python train.py --hidden_size=128 --num_attention_heads=2 --head_dim=64 --intermediate_size=512 --norm="layernorm" --tie_word_embeddings=true --init="normal" --init_std_up=0.074 --optimizer="soap_variant" --lr_head=0.00553 --batch_tokens=32768
Each number is 500 + 50 x the weight over the matrix's rms, rounded and kept within 0 to 999. Layers, rows and columns count from 0. Numbers have three digits each.

# up: layer 4 MLP up, 512x128, rms 0.0738, rows 261-313, columns 0-127
# down: layer 4 MLP down (transposed), 512x128, rms 0.0741, rows 261-312, columns 0-127
up261:417509496486606439508484577452461448447478505535497413494526511542500530435522454429401436465563555476535547491477512580555567418519512528501485442487485504507462516455538513454456487477424458541482461443532476511448500440568465495508522482452468556492489498480612547498542448481400479463475552549440472500401446578564516530459515620559499531506443468490607478570468437491535514569487
down261:533475390411492446501491519442491455494518600453459462589449576469528516494534567479558478481571410576499434604654536539538426486507528467548574510527591505502428549422593505534509582495406539500407487538527512433480468511485472436521422511493464479500424413473544512544544498576505521513561513521432459507400484534496460615544483518597591456530464424526486508514430364467524449484488
up262:505464515454537491430437482488466494606561473511570492546508503438539569447591455531568414485433511574576478422511571493458495511563477484510526580524522456510526468439464545473442411450438536435511559464419558502410530451498494471590553548519445483528392517526431473491509448467471536520478463456501429521438407524520538514541491551516451455542496549446511511547575582517465500599502
down262:534528460486443421594475479437540520465482521448388466457479553553498414473452506469452517494577521402454471477510457476492435392417520515468407452444583467565455440462518470520515603518502454577410413492455460463500492456573494475424453499484554448448512534453516501616505533457474504482423573506455479482565483442485414452459552516411480605428484505482531429488450363438460440516504
up263:443594490594478498508495475487536497524514593458480442532510505464498499442453539626541506563465543458462500486474528408490455477601485488562565525464520466452519512510498496600585479482537491479588502485392501458549483506468469500561537542428622491497478477469434483542462592481504501448552499493512536590575515502567445439460477551493446483555508465472515569507397544540491486411498
down263:543507573550401568483497493469422424425496519506486468479409490473565478459460469510557494459424501453606526572453543480533487510490460404449463498558456486502593573447443531539494509393570514606456462550593524464524455443500502457508396562448487550562387486459482575519446516506471462493485420508452546572445516522479455416514531598544394415457557462504508544567409552515469462518519
up264:376503529400440419586470458555500364501486530512450459449502521567541527449499558444491510519504505542524461502487530442486513455503574490479518497578514481446622453490526402507422319509444471454482526425520556462517465517495397551518571483408449514514483483638624529478522446506492436464600458504556488491495547590481526485531474524497496604581519534495463577586449577481572416558456
down264:509452474559470513508534440414483451446565490553593536558544417493489457471623431458468449386480477484536510589568497464551398461502579464511511630488398456505504480500473465590549475419601616550579505450613547506522440523430447501522410542364420491454424416487511478490538499591500426500475473578522487605537585418456556479487526325560468493490442393565479549509583542509502556512491
up265:464503483571513559491500525431432428512633546455478534513501596499595455584533560477552457491497428463482463481502460497486418390414508530558496529478427561574528545481568500447479487570522557437387550420487437529482495543569462487494578512510499488452408385468514538415482501574431493480480486493430513589521520576514507533596515579519482427514430559504499458441462542458508558332452
down265:617468414514507481517489524526453516469409496494506497453476494510454551501465402543429548479425480497556513529488489482516521510523521537516434519512548504559555552527518442508506516495461508474498457539498480500482449380476529457523431472524493494500535427545505486548438457454541500466515505523550423531476536502445454517468454492493511490531568502519535433555429491489382466536575
up266:407435502489520445524601476489491471503367513534529464504566500461419497503409485484512551432620581490496415483505627474440532458448510601509521460528588500519512551520490551490516474501520527573519352429524540428526494473485480515505533517486491542454434386448515448480529523498582477533521411528537525472500512494464515483572513494414498511506450570497563432391432533576572575598437
down266:531502444477515500402490483442425422501482482451511477475515564535495539453457494477418520463538574544412546492512560509487575393482546458396602501533540477508441495461492479451581516555457506561531493556404568459516523561553434609460529434436559536546480520478471546493487602530541435600562450422462584502520517457404525421466625505518463534425397566499548489558472605486540499464434
up267:466544538601412528477525502473440516483550470502485376451547555416469537457453491474514452435588422495474534479464490583522550466442449548526512502483507561541459554548494472513500523523437446511483444519483586588555472481517505510445382497491405485449408508451505556542496468523480574562510414532522575467446469462488475558534587495511547503520528555521488573509526453419512401485520
down267:472503506513525485484435538525528517506453505520513500572596481483542443486402648478462558541599544501540478517500476493517408505623545493474525480506515444468574415614563487471509497485462533431547499527581463449406538536465517500444453494545524562550471494544504468529564532558508529501455443517485469479461546491484559492466517514438499455504463496604509497542497460477524605498520
up268:599494448501468552502573543525449529398490466472559496498475516485409550545468394481537405571513524457477440494513559530593543549489535564474532483472429552458537480494519481578447523463559484483478552585511446569613467467551440487479496451425547527501481442522592559554578548586577473482425573547415558502451517480499571499513512559567451484473542534538439546439563563583489481489536
down268:502476464514472550502527529438430552484464452541414461539548483485543421503493606544481527476602480596498517476405492505454497485586441471473623515413514602561479426505437524506502446470468564492499556451431441527499466525539559446433424517576496511587507502459504475489510453446470543576483489476457436543550473486521475596479593464516474484589424502497535519490489497473523511513525
up269:448565457466528459355603473449605589476481406534462435566498462487526542405459514532472559543474529433512508549443392427577443432487547571596524478523527522571470507512402485522524539505432459500521425499434542468427529481409426521503497485492494441480508412508515489507520416479504507510518503495566497399460499523508493499492423499552535526479532394508435486494464479525538495467469
down269:445479534440439564554456462529471432522443435563524465512466552482462495568551606488530578482524428472522524614486550526466459453509489462514425512586477477454557478466689609651498437430438538585426516499510505507537420394494498532390492622553516499454496571551507465502539472572527524550572559484477410466410499462465489537529453527514534486480532542446431475589481449542334584489546
up270:526411567546547476634390477579553518461520460498444458521506478607538514533517466531521457540512445421475438500507522461545516531527410566417419478506423418489427531469491509498577477456467493599470530606596482490332477515506502436422477500482494497527555568539510513496463436432442514585502447536519425505439450468506488471541522495572467454462485511521523525503539453564403418493536
down270:484528467537459484470546464632495487481537567501485585574503536513515471508433482403594387506471497536464470563524526365485520489397552490472575471496581498450429582555567528524494519514469521439502434551575476514464492505470565558488462587424495439495438490506464571449591515484550471391392429504444452490437615529471415568451439466504522545569441453518553493485481588529567460455484
up271:452481486443532477443476547383516505444416426506551474458469473466482585437549511550436548445566475504475584519518535511630496473524583473408530534566388492523564472498507473462524446545510492442446445447608475491467542521548527575503493468556496512456507535432547482443519456495527484506540533484597473466514487459503449388524452445574523472483459540538562546440391560445488427516449
down271:571473530511545597652452495501452563575619493483489488483431556526496494501507551457506549487507452527554598556490500507436370579499476520490458528490556466522490388478438524441570481490468485454476537486556553518535499472499510471446488555547470609410458522577544489524555445539495546444417489565448411470531490562529444546474490519555543542513501483427463514434396443507418525519484
up272:430570559524489525491492480562546474433472588380571520472540558509460478526521533482387482534548458431552404541451487537506439548473493577557465443530507568521532534460532546520539489516441587446582561507504520430535494471434501526538559481544515480451529482526535517492460530458447457523582509481619542531478503513539468534499435502449517451515468447450453467543499546589539564550470
down272:527425451499462494549444495558602521454507516458557433468522463449469421581500558514367509597494474482570450514504519472480444446478552556476518458441466542489496446535525521530428512447549542500443525496494473505466514492434430469537475446486506536452552485492447523462499450437502478500544476558551481501520541487435551514426495520517520525539480530449459515550509474434481475470478
up273:428511518495486426572525522482532471502507473396495451546516479492438474489489493448460501512566452553453516598465484529547466510549500509521547468496435494455532519537409631491373496503483508442486416496525577549417413446534508514524483495510458476512575512449551566567499492433487496473461527489545524414420477516426402541475526568474420461425547450505534538482516539574483408584548
down273:445475472533522486479503487469541449496569429472534442487415487571388550544531476582495525483491502496463554527535499468458461518564451526490468426607441592461454494509477486456601503484476509480476511562519549477412486495472449400483439516514496439465477472511435474547497465614525600439543475489492488481455602552490515435481495461526486483520540492515522539502497576440501521469539
up274:434531454477590488519506464437551551476509499486529416454541431442511526390476453569603440419454511513474596502520548554597572450475485499416435633495473476448503568535459530468479439480405553555475473524517463460427505592511439537442505550484528510506585495531530462567411472444449487507512465497583466418528563560445546482478477487540623418488556433523606509574482470553548440457509
down274:476483572471484414511540465540558525413496480460489546531426477502554486510474457438436440473394596575469447608522613444436477465505373423433539466538459521547506435484523625443451444443524413434507539547514524569481460531504506530474491456539441482450478512478538469521520599452500486576556471462340386517548508478449506521502486565502445547452515397463415466501517484571407527421547
up275:410510428581574480457469510483565475457575465460592458538506439484487442453535493488519474548499554483531448494480500522532435553489482427528407489520491557436541497443524517489477507479534413490468414477512483514467521480584474554479509462510604529492431445535592474427470434589443466467433525516515496449540431542466518535538489463508573505460533481582504542515487518498418400506501
down275:413492605456504520511569592473511516543421571594446610456515576484512487509439552520488413439444444413491479482447364437450565582461541641534509575439586549540524458454381510540434559557436490493498585424522437562521489542421559470500511530482520469596528534422419479581478533551541471537545499520502519502557541573475528448528506483461454466571421475514583486411531460406415479543473
up276:507555467549510479428538517473479521539461507565511489368509502479517526533407498552516512497504499597547508519503451492533513552518503527465468600543535450538510467564466464508475491541528477524425433491507526475464489529445526482594523575411548429461508460473450520489460514440463567465438613467491428563521557530497573438578490543612522638439521519457481406541425525513489448552405
down276:531465521466535547451561502445486469473484431459496434464473581420553401410563528511463440594529483459507480499526427595501545550525429501564502485496456427509444533626515513424524453467532452371484566421445490530453535507547509518430430503513440589473485519519473497478471587510422526424441483521470467511427511475547475486458548528400422437562502505489494463515495465465504471466458
up277:592527468459506540509396642554554460498495577489574554439648449436453535624548542600515437526452489466413522442471514447495525406484582444456489496515427425490596453471506415489476452482479431490479450507469518484488551440415500486545553571490473586421499523528476517448498520514481487473578578533496421447395454482461449510487481451457569448461494425515549483525549470541501568516589
down277:524400403514497453496506414453406468620503580512417489400517474488602500523538608514570459532545503505525511542562384605472492539445414471439599493433472524501522409461523541591511550557479595519516480525442425480529478562398484495440475425409474556427497460539422537475526571477571537503512458591522424592456517390465449571561568472448364465502460511477514506417580457503462589411513
up278:398544495524413401580484520499480486473504474503443517505502521506500516569638486469520592417507543587577537446553493583556508526539539473619512461562469405533558556476502543473562501458547512537507531581515474580494428415525519462424441588471408542509464547446483524561522495544521457577487439500511507400522447514432488555531516530525475477521577423522517487428561487378469433497503
down278:514463443453530488420535491512521566487506492496542486564435445444521576499475495532425477481484483444472505476601571415401511459538544549419485528465432588463498517432511477390506496541488600450460483392476495479517479573467459472526613449544543411555500475531492469540578460467449528511484510557471505582517453504544472513497504460489583497507488520507485480488521498556568510517478
up279:477453516533437558609535540494540423589549559452474463445460552544436486489468523465605442512446496510511550515483528490513475475392545562526580425580481544540541507575542537548480468513461398520561534479473403485494429434487453545545424562529427471478384571509481639559499550425493461450524510438395424537534494445557512473561418555528544520511524482533545514530471553550516416486549
down279:408557444473546455535472524544604409585424539450477521565473545555462519519443512502541441432462541564498524450546401512458361531599462577429441472464491500548543483493462429549413460454518500417579538503571465454460475550453541343492508512580496504529464520585347460576432496474525439387538506468548542516420548535465529516452521450449410538417476495550591527522564382508457467530501
up280:532484445436578586610511460438466461485426555589461498446492500520494448507487452491447452594564606450640502521420450495478526527517527441449463378585463524453539498503452465408463529513593486543538495465558437577383489393486536496451601531522514526450473628523485523402430502551447514486478497489466567482458443496458562520421544525566493512399497429534572490445473485457394532467510
down280:591528555453459491478534479524369569551537472395524458459504539476446499468499501470485411502466503481504550435514467474519475504497484524595491502478488517539529502388520525531518457436505629375503500472623484514629499510455491633498502502480402444505557475502441482457542556439369498588491524463528561475500545504390417475452524509526502552537538449477517519509460528454581505518487
up281:573438562525555526517512481525498579483476400557488625535477534539579515496484485457501451526487445504537521472496556479483466548461488486445466542527546493611464457514497523538455498443469514565430494529583466527555496539462404362527433474418492523551515545559439459466527443474514522513519500512538435546512546524481513613479470526507424609441635488468490530560620605428474571492478
down281:512550508503522498551504575432527485480548541463556494561540469511462509498583543494544454527406540527502478544457529593516441446484472488551519559488523502455535448448479562572538437552531515590544591521488523587478516556486543535477516479517574446469488595533505510466469648471516470603440520445489533476373574538502488544502508484442547448547456469468444496540429454537458488519444
up282:441536447474494554500599454382464524523427510454430523490487420486553500485544576412444581428507566535528509540473582581454461452465519611482465514550517455466540459494478450496597495536466483427510543531510434478522605522498391543467505546541540405487491472593426387598543523402516473534545432490416467515507438458506471465453462550442504539486473407552520569483556585465519453519444
down282:491560567492583532517495617546560480548556469539516453383423492468585460470486526483512514490444494579526573436461538516519514523598543588540415517461504550472492558546515511599506413484484484519426496422615408563507594546486480556483482486512449619371454473412486488453455460482498454483546509526410360466489575504492513503515489535485460464417562495532400494581473622450490454561501
up283:543452432489463391548403414549500481526538483411500522494523587429427482542534560488567455485491555438502495449536506432519511540492411507522542497496435469507471514460521506530558443484573586513451507493449570396403515524563393399497514559526478479448497380556491453418591428597545551461433437609532539394481499441507499493457493484567480413565454439508514514550482436444615501475500
down283:399456519504534335490467491418498541479551587543438453447484531591420436578464400517473574577519431431432462494511486503495459541479470448509452438502482543312462525580425398480567530485445489519557543529482441512596462511570564459580507478443562678510567527486640517414606592443514489488559552453559377578551608495521484537446476476439468590496415607468538474578531501604443465457569
up284:513595512601555526576428364548474585475517467544495458474515585472576449474495465501467514381531542473525513525542478471539456471458492536489475544472446515470576504474542497438455464542483501448560545476504539472572532434492499514501580419507439526496504525517401419570525469391510564435560433478391491472571526459548554464477435466511516478531588549472522485564419500414557572477529
down284:491499478527548528433509464524571435522417561480486386581500480519517554400481522548479470494518607436486475465452428469512550567504439383422494480507521501481435578441523549464484465450485499519428511527555415537468487515419436527491464476469559427534504512439554561470507455518548559602556501415551444476464521537441410497535508480554463475527558401507442538456474461560536522528493
up285:496463388508421529492543484653504465503508534448503434482487495490553472516509446564428416445487562523466483515494514503570494485488545609490584413536504572605378464504479486433527506529576519445547487503460479514551429519465468495457506496522588509464565439443487479433532503479477511517569499527485491501506573511497489476483604531503465505501421551530544568514368495501566437526529
down285:484512536428461516465555535490555467472445471484524514536446416506532562525418475429497538468448555445463529504470469474520418464511436532515515386575491525512489527452430420477554432545459495492532481513492531399514529527556519489526515501520454467532342551565446582560450488406509533549492468471514455553507514495589531469556557493505557452559487404466479452498517533520538495509572
up286:495465442470590592510498527389487527479441511534555456519452521510502555462473425540404531532490550489497448580552580517510509513397509584507504507464461443526560501526548522495449559439567469529540512510532601511526498401526523505525462527453482407494467458541541502510464598482472564517549459535390568479506388492577487442465451478440521536411422463452511576379582501505455566535425
down286:502545548520478525504484446521516505503372521467528477491521515399461452368561501483501438594478459519430392408476551509498373501513566547460437523417540588560535535497549447494467531501465548468502535530404551493497497492399531538538469507451579557460601417498528511460506517466481462514539478433506534426516546514464479462487508513534547537495503474520507492470457593564513441536491
up287:540514567576462422529466579551557503473511514476494585545533456531512528561498511524464455541475547409505443498475483511469498498550540557423492521465402453502470564461521476494505442431464555470459445507481404530532471529410476483401438461489526529535454488418452440405520478541513581531466460533409504377476486501489476534486525520485432546472455542562455545480563507447483460483511
down287:489492502591502497461433463474450425459529577523532461444533521518455457523492464536519518441587531513549441458454468576459586458548566564497494532460530493536469470500457502544549511540510379490583498441446478465482552574553522446509569581548474565462537555490458444529440454507541419519445526383515617530586479528531466452505453486467520497476482419568469484531442508544449498478490
up288:416536450510479458538503520339574444436455525474537525439488445517498495559414474491623562492528525554490510507448577564500504422532560503576570533463411505434475435585535461467500552583493495554442454501472421556512565515467448512463556580477516553488468489567457477535426520490439506531389532502488423454534416497584588553542603541473538541583491505566500373526554491472502594498640
down288:520505511581494429516492478557411596542453517492438582521561488516515486521472555409400458443446408496494441475383474532463472558432527471478551396518562591483496498506523451597461399522518501450474472576484429457494491473563508543466501467525552454526623479492490528446476500516481483502532519505450433362429456511475499512523467455499416533580576531434455528435466578486510388487574
up289:519445431498527480471495555505459503382445455572411419569393466465497495519417471507489578490473514492550529502478481575477487541529496616496481558569575532533554471490440536466523500540488542509574505517471539512490468405497437475578467523549512533462467567441487456578532597553425482582457549525495473421550436525513502493522522454540557582460431527540501603572579488488508539532577
down289:493598564511486537417452470524568486439484449466526464526466531498473552605533455516650540492524441423470447468459571421467503430435544445532510376576447419481488516487576486507378446497527405558485499552446502553508452477478547510523474509562507397502484569512500441586529520470513493483458463454521470572536440468490530421524506464414551527485544519476459493493523497595364489588607
up290:507478360524516461475562507433557493466451442581480549492501493538533458574459544408472513514438520473522559448392543451437515493511511456549443479500444483557499466471499508468513500608444562529487545504520518478510515537473510468548548476377477532600416591552481448589499455479434503536500566583551391480505434467542507573508481506420474480468357569554433528406549509438546478480519
down290:487496463518448517537525521492447565509545466440536534599451511553526530476438464515480440557480419518486571511535619539469549604410513558567531539520516484487564543467571448500477475468459475502386472571451525412506604515641543513584488543561392460501464478535506485522594400584513530454439516472564510527463520552448549463483508446486495458614549509487589516519481487457432463466435
up291:583426536511425501491504475408501512547506551510496537501492527550512396479543471561415444504446413505415491580596509467461457529489479472478478472476395496506512448514544463530527507459474457405421579448536457586556562462455543396486492571563466472458552549533424457471506499484492440485546532526492481519484483471539486566499483467562454485538557491473557507466442573555429588438471
down291:477509570518486497566521517537507468472433498477525471492546489549545568506464605468524410556539497497505512448442537486478387478651471445489544477392471437500547461487443514535501378458491567467508494517447467423549412520505592559490441485502444383496487487551510512544510528510506436585502502584500511455542487445519508489612439395508612496488532377538506498466542483543507507511517
up292:525483485426602568475467606465560563492516533621537488539541480510502462475447517488573482476445425513497589525478595480498575615522488453544510481425519602581465471557532521518570535437415497534499501605424487492464540484489493524491447453512505477480541489504444442478582383530509542558483490533600489381564421504359528546554515452494458481501560565559487492435525584497506412474521
down292:456473516511537459454547496560578484566492554487494409460440520392541544464522577501446423510566498478486521435507483406549513569553442481503577543469445462480559455618481549490416510607543504423511494489547525563577497556460472566471494464539541490523459397480485513468488587420386521454527469551535551589448504512550487524493545483441542615532401474480467489549552495411546468492494
up293:428495471457480487520516496391606556468470452443465486516500467530446492496479444509501462628473460496534547416469414518480455409514519452554509442530493449556519500551571558495443575432547539549553581456567509487517521501596464518532498497453486469461443500536465509490537551476536576455547555535479456463423481582474408551538481546508631528580545436446423469544452430505525502469535
down293:574549442514509479438534537610450440506497508500503542562552474539497500548420490557605517491525504583547501514534535439489550521444543458460385462371546537527467515520488398529470431490443523470434550560526491525522484439434527522537467536581544469520527482503481557492555437530556526462508494529434430479487527482464514474454487501587409532483520454444513561498510595483554503515451
up294:644495491416412548433482480487539411510415538523491486526547391403478501512467506442521451556566482568529513424455552470517494588410485516508491541561524452446577474515511579480463441470576540413500518439536481502609521581506537518498470478566468477505468489517456443492495501465345515474461508521503539483530530446429645554518476562523435510543509411464476555460413524486518498522554
down294:435624530519598521523544457604539443533479582490565471493420489555502447480440478479502568478481474437390425508558576474498539557524440512445491520503495495516505488396433495522635491458469543529468530490551432449420462524468535479541558539524530406438501513484472556542475560533571482438483498427543494447430536429481472493526518505438547507465500564542485556503458475381512457526491
up295:588394518574453453500511471474491478595565474503464516475558482476470460537579531498447480414474438569509526489418437494479561451535546544467445505434518487509473462500555489511440474505410457496594508454556558602523476551388572441497474478521532495505618548440450470524431532492450602535478516472451514426576429494452424526444580430540556570535460478508506418430484512446513507451628
down295:495562524480578514504472546456458483503496478470512493569550519441527550462493505472549484474542565560487433509484483466461495431472478431451612443612497556456465493582577555553449515492486476498493526482501483401507516473423488551534542510571505530562451506586496467505490520524523466460504493581539598528438540506552574486574447506503474484510518572553518502495503530454594473477563
up296:480563442551492359493506457460462462513497526543563419532489481498480519542482374521528547544525584496420460508580552559569505466505596537435516507475504477571522476523508539573463425577487548541447467537515523480494502507558535623462502564461401555505459406501543458502555537536459523425473576475490456498441500425455475544573485527532581468537519504361475568516498566525526470520471
down296:539553462412559512407494583532545474481525401511529545506408522485473474443464574499564436404541479521438599494495547453452493564380432518493463512528423595523486493466565501569532494459437480482569501499516446547515472483485556435580451562511427400524511515446516503554556478498474489456567434577546521548504433482439403434498479476534599478541481429547584511507511544497584572652548
up297:450506500528541473474549546494528451527477511550487566447476476467527484536617561547519428548520535535420512514523481464604554476354559467487516591537543386524540474495500430502482507454482491548413549576492493618454513424377576499429549485459454529505534495477467495440507520527490466531595580495576543597500480553435506548550503537509443444494573552513485482553512600547547540443580
down297:525521583610503445477534562456499483469492505586449476551496479486411515564483548418573530469473434520553433423393496541497447539535452510566488451452404561423470520428534473556623448412495527486562440588506489455551528540513494498490575445496553521566531483513536494459397482480431459577477460492518505500547586495489540498466433530518506450540522468512451453423505522503532536496532
up298:523432480460509503486519575505488530425511545516498571489496549487457472417620525508464426570540501459472426426490575515509419425518473563454491481443577459544411447452493516496514502582554542531501434351528529475487458476538481504491590483504413515494578573455488516469565456496439514547532448508486495419551467498441520458442534476528515503550410402465464507533483605516520650574540
down298:543483497556525567567524466459414470502534438472495441482462517446545457486549560445537500512505574534503544483502461447440513532525456505533504512494565417508457522594493480508515490487436429506478495548408565589585449540572469510498549477499449531552418358527480510623534510490561473583468535517540439502563489524611417446467497465509465457576589480465617490462533519444556506520506
up299:476487531528569516442488473482518497405498535439471505552549595512510606551560399477506504533494496534568534468492516440535429515489426498518467459571579509421632534459520405620560485482505421449505465477500530507490499395512481513465498557507445540494449497567504598419439523440522454406511518432444531501515542469501419399614511499474489476543456448485437515461467534571492608510477
down299:465420457495496422583445489494570570553532472603470409563512421445478497560536503498490542467469457423496468539529459448540493513553537461610487527563489519514507557539526530417539568545440556513458567450539537533440413454494554420512564512492466526581424489515475512425493418595484548553434505444509489539499531602435503533434577494585553532510478555525543555465488420499509477475510
up300:460533523459562625522531470434574529528482522398424570517523566551514474593537509478621472452544538493440564489561502500548454596570522532499519442596504592506533520493528503503451427493420546498583451392482518568545449538549562451456476533552498532482517524496347483460435506489534626524624558455586533569472568513519518611504482509445586428476538441522472522482517480450499580490447
down300:499471454477493493456395529515505478505471528524450499502400478569514464472504443504470457538547482565568503566524451506460471495454410387455450515424507519487534472502449569661494534545579427539441526496577523322407489514522560512424515525475482483494492449408499514538527476487486442444469455487504498576545485538345514523445474521535364494554422473514472447472541550516509426466512
up301:453457462501594523499514597418534470526486460501481487454587374481453455422420560485561519542546458500503546465575429530403431518519538500508460561508516557519581511556516550549497555524480513426517512501501451473530435575521387464456439552524465508473546465485531469484553467472459493492528483520556558536434531506424458469506559478507506623474629471540497562471516578599564407602572
down301:529551497533453434509412515396616390485564483471509516515580529520562457502520537440460482487508492499390420451416444579447477406485539487563538417519458507563405439483488472519512476469446553441490573583443463560421527620511376515460619537573592461537471489509498429524452539517499512562424517522587517405546483413470511477481424491553468550480502453510468516587555569571502464525512
up302:568569508511416549508425506569550506556601482492533513566481557505480447558537464548534495562519483523463451538510500477512491533498483513526441474503447500474522528494483516534524539444459512501444523490520545514480529559508487481457569469548535483481482404517480560522431464532489492636485558506550521436440557524533445584549505573542444544474530484524475473465539584516536403525478
down302:511462562480518453535567488486532437389576496501502480493519492457530484440423565480432521505442477490482502449494552524489524532557443506407489470506530493454531517478504450483544561512470521550495482525486539537495459496493534522539507441457455508489405436473517494498469548551445515464456527417533475558486490500508505478466496456535508499485441521461519531576507531468458432531566
up303:486462454506512541446445528476517435524532457520529443412524592502426431467478440527524502580485539388500446573486553504385450538552499468564497509569562508423504537467419454502499430472455531511390493456494470596488518437499515479484508503598524502505490510494512530483492454416583487540552554549492460508523470553524474407572506477570474450515393499532515454541511539489513555390531
down303:504430481509506520535372482492434458459494468402501434476527428485533486457571494521541439532512561540493566575547518519529582548555439474582512616478489478460571459487478501518581432523435514549400497546493456538528488470450506403487522508558500472471463525551511501489509437500525550510558536402485424541521535513469572469472569526518467453534488549556491589563508538463431504417600
up304:556497510549460542484535529471428533398497571474546571451588458525397579431495511549454598539505558498491573510522491431534491541504464517422447515519608531468444474438571466521513496454517540389524458464577522471526571599513448489437542494542459481492493451516549463473442482561485495459544538511481500490524452558463477502493453584462532521469513444562488473457569599445521538454502
down304:493551466499469430524486487498598438593576489504570451438578566476531488470482489476526443446445467432507465480524486475404481498439502470515458466493455375568493546550420563481452499528544496497506552518513477543473527476469482512548427444510458488445430498509439544567471551446574589452452515440455607404479480563486576443502495499550435556524486519441486446550513419400535633433497
up305:478369421497473449387535475478467502525514533423514436523560589572513504496472440410479572443489533435560549500580508597519591498599479513455474515532533574496482548477544501621519561609438464409551461524557535522527474493483539480493553508556465479559528463528566507506510537501516454515520535434572523510417525426512457482423531539479527431541449453560407473477540446510544498418502
down305:453469566511517506517366459521550467472486414552532470443482399522524486495493559465454438569480466505408553553513464529460492529485469564439498437450457414548539481510499504507506491396472491508402526483509523545524566544548513545444491470460463458509442509537509485488559556566433413443518517548529413413530474549496599510524546442468535525467455530511546483431475466444467465480528
up306:560507440439488506529553525528489521446480469543521578509426556480461506553437527462471621482545503466546564482504522478503431546563522545625477571493537460490475515462531530616443485520536421474529560584519388497515523386553459451481451480532555479496555500517487496502417499496573411502527503546496465531410373506486462428518442485538520514485436543457535496507539473566486480471466
down306:442577513476490538553417583520495539591549536490483485498500515553460525502600381422515577492471439534553401503494504469457466409510549534443504443583531506539531474467601436422571542506460506586443536550533597534523525522436512547490520571504513503509455509504494530507543448535497555530471484574562566447509531531553485500425446514515391477558527406414452486450423500578474460520467
up307:450500637479532499485485540600498466544445550494501515482464553458455564588565469520477532440483444447478492479509561551450539501473500472567521450464480559419473485513525492545504428515513430586553508551447430499519546533487492577513531508478524491498488531512439482541380527536387500535510458456484579567539398506498450551467528443488512457412574438462541443600565513502472512436457
down307:517471396493486502550488486496443498522534455489524522553541507462538467487472492542518462437564499526464562471516459452519458369576462528439477571466525543571494462467395500566480466496421444500564578527527486450491488459471494453449528540463501479479582507491575511452547457492506432488508502514552446519531539490476462523536568483545488523487429498482467495460519536516512504537518
up308:505565521583499509530484494486507577582488551484483451559470516525503556578458392501514507506505510537604467554507505550437595422561474487447392492560600483592422557464482533492518490556523510479527550541472459539598442480552514453479458523493460503492511478507462492501366463568515487444489435518503522481438524496448452455541486536492424484526484439487435512513526552493501487489506
down308:461465462487565441515528554484485474502432457548536483546529509535523520460404542529532513521469571447498553448560476557465520502522539524580548472428495468504512490490491390495471525532547511536466442481533573418550528553540462487404554533590465472501499526535565492489549555513562523538467576475579515482448591559578480574485577432464487456556495522602511518524508407479533541503531
up309:502458502546413492453538549598551468496504497415588492534489445591534531523517453486495549527509554472486543418533553467476448501487508457532523528467518567500543501557534467507501555546443454427496483489563474407518488442458539478485564455454610544446564513484439474555438493513512547470600543521570471476428500511479492487504503655544519458528401487465491484560486445454473510522512
down309:547569510459509513585562482449571569451493564516548475541457521422453419561450437538463508462442476551474384433500489581503487541539417527494432471558415427522514505530495541480524398458571544494460665501439489621460548476411574532466414449417501457488492412564525560535539447478469473462513445537389470529409530538483502478490469395506528573496535512581509442511423455536445437529553
up310:465438508542497550497426457418511404558494584475493534486540465551447451500450480576578442510515489570420527520462519476401511570416584506504509470545454560490475536516490564421567500474550443466526526469485483484515570476514370434604521507487481516532489475466455556501572406443526437496642536465530484494486473408535524594464486522441455579558458486539439605425545535486534462532519
down310:444518448502557611478484461541459515494547513447587452536405517531554523576476518569457528425383538606504439555568492481477462551609562491626463564534584542505515478529408536498606411579497450511437527512629475490534418483424579501502479471546418470556526455527491533446501564560459561440566515504539459552508571399512578489477504463525482517543581468547572460492485453516470526488528
up311:551460646519583507508453547540449475520435420569597480441524550524450458533446582531450451575443512437469533481548514610471484556370483584443527484548512554482493519550484542488473557508483526529487518472437468508512490508569494533554462452491475601455413571546417500592392515540475406507473434486499547452478481493497506569587455582544543510601537457437512610549587576551484479429552
down311:493506434483560475442490560463492426497525543452568560538468542501480498375501469535501631487491439464564485439444495522452510482489574491484390592479558453542466554473550487464426481487567472574610475456581443489522510611521488508455542521486451339606514558441409477484554592563475562517466497604407534487448442461393516443387434534517483471397415518523499511484503432408541505490471
up312:522585482510535511475438425559624530506516579549447437503563513519530462487473447563627519584477464410477527566535633463437443493464440543471407544509413461484595534477564409573526560457475466505480569527523526376402536463580490505510459609545492412412465535528488467492532572481511441557398561461486463537535499574463450465529610513477430495586477531497527455459462537543532537592448
down312:420449525478547464488488484462528557532524439477595567552432505525458456462492534543450472487526494522457550508420390498514478600545513573472529485532529430485451509474431511474613477472593496446436562484457539454433456363516438466497584491502491428455403431455449483534488406595463463495529433524432488480545482422383477433500540373529406424546494507467443486417529474403520543478518
up313:470408430520525472520459531379440468512523577536559520486476564546604529529558463481493493472537629570578512526546508543433496377494571523521507529573481471378487489513524417450422517494504535540458472503609522557503537480556472488534535550483488403532483422459548437538519503476454434523563403539462544474504511512500554490547455436541556452640423588458612666460453543483565475476498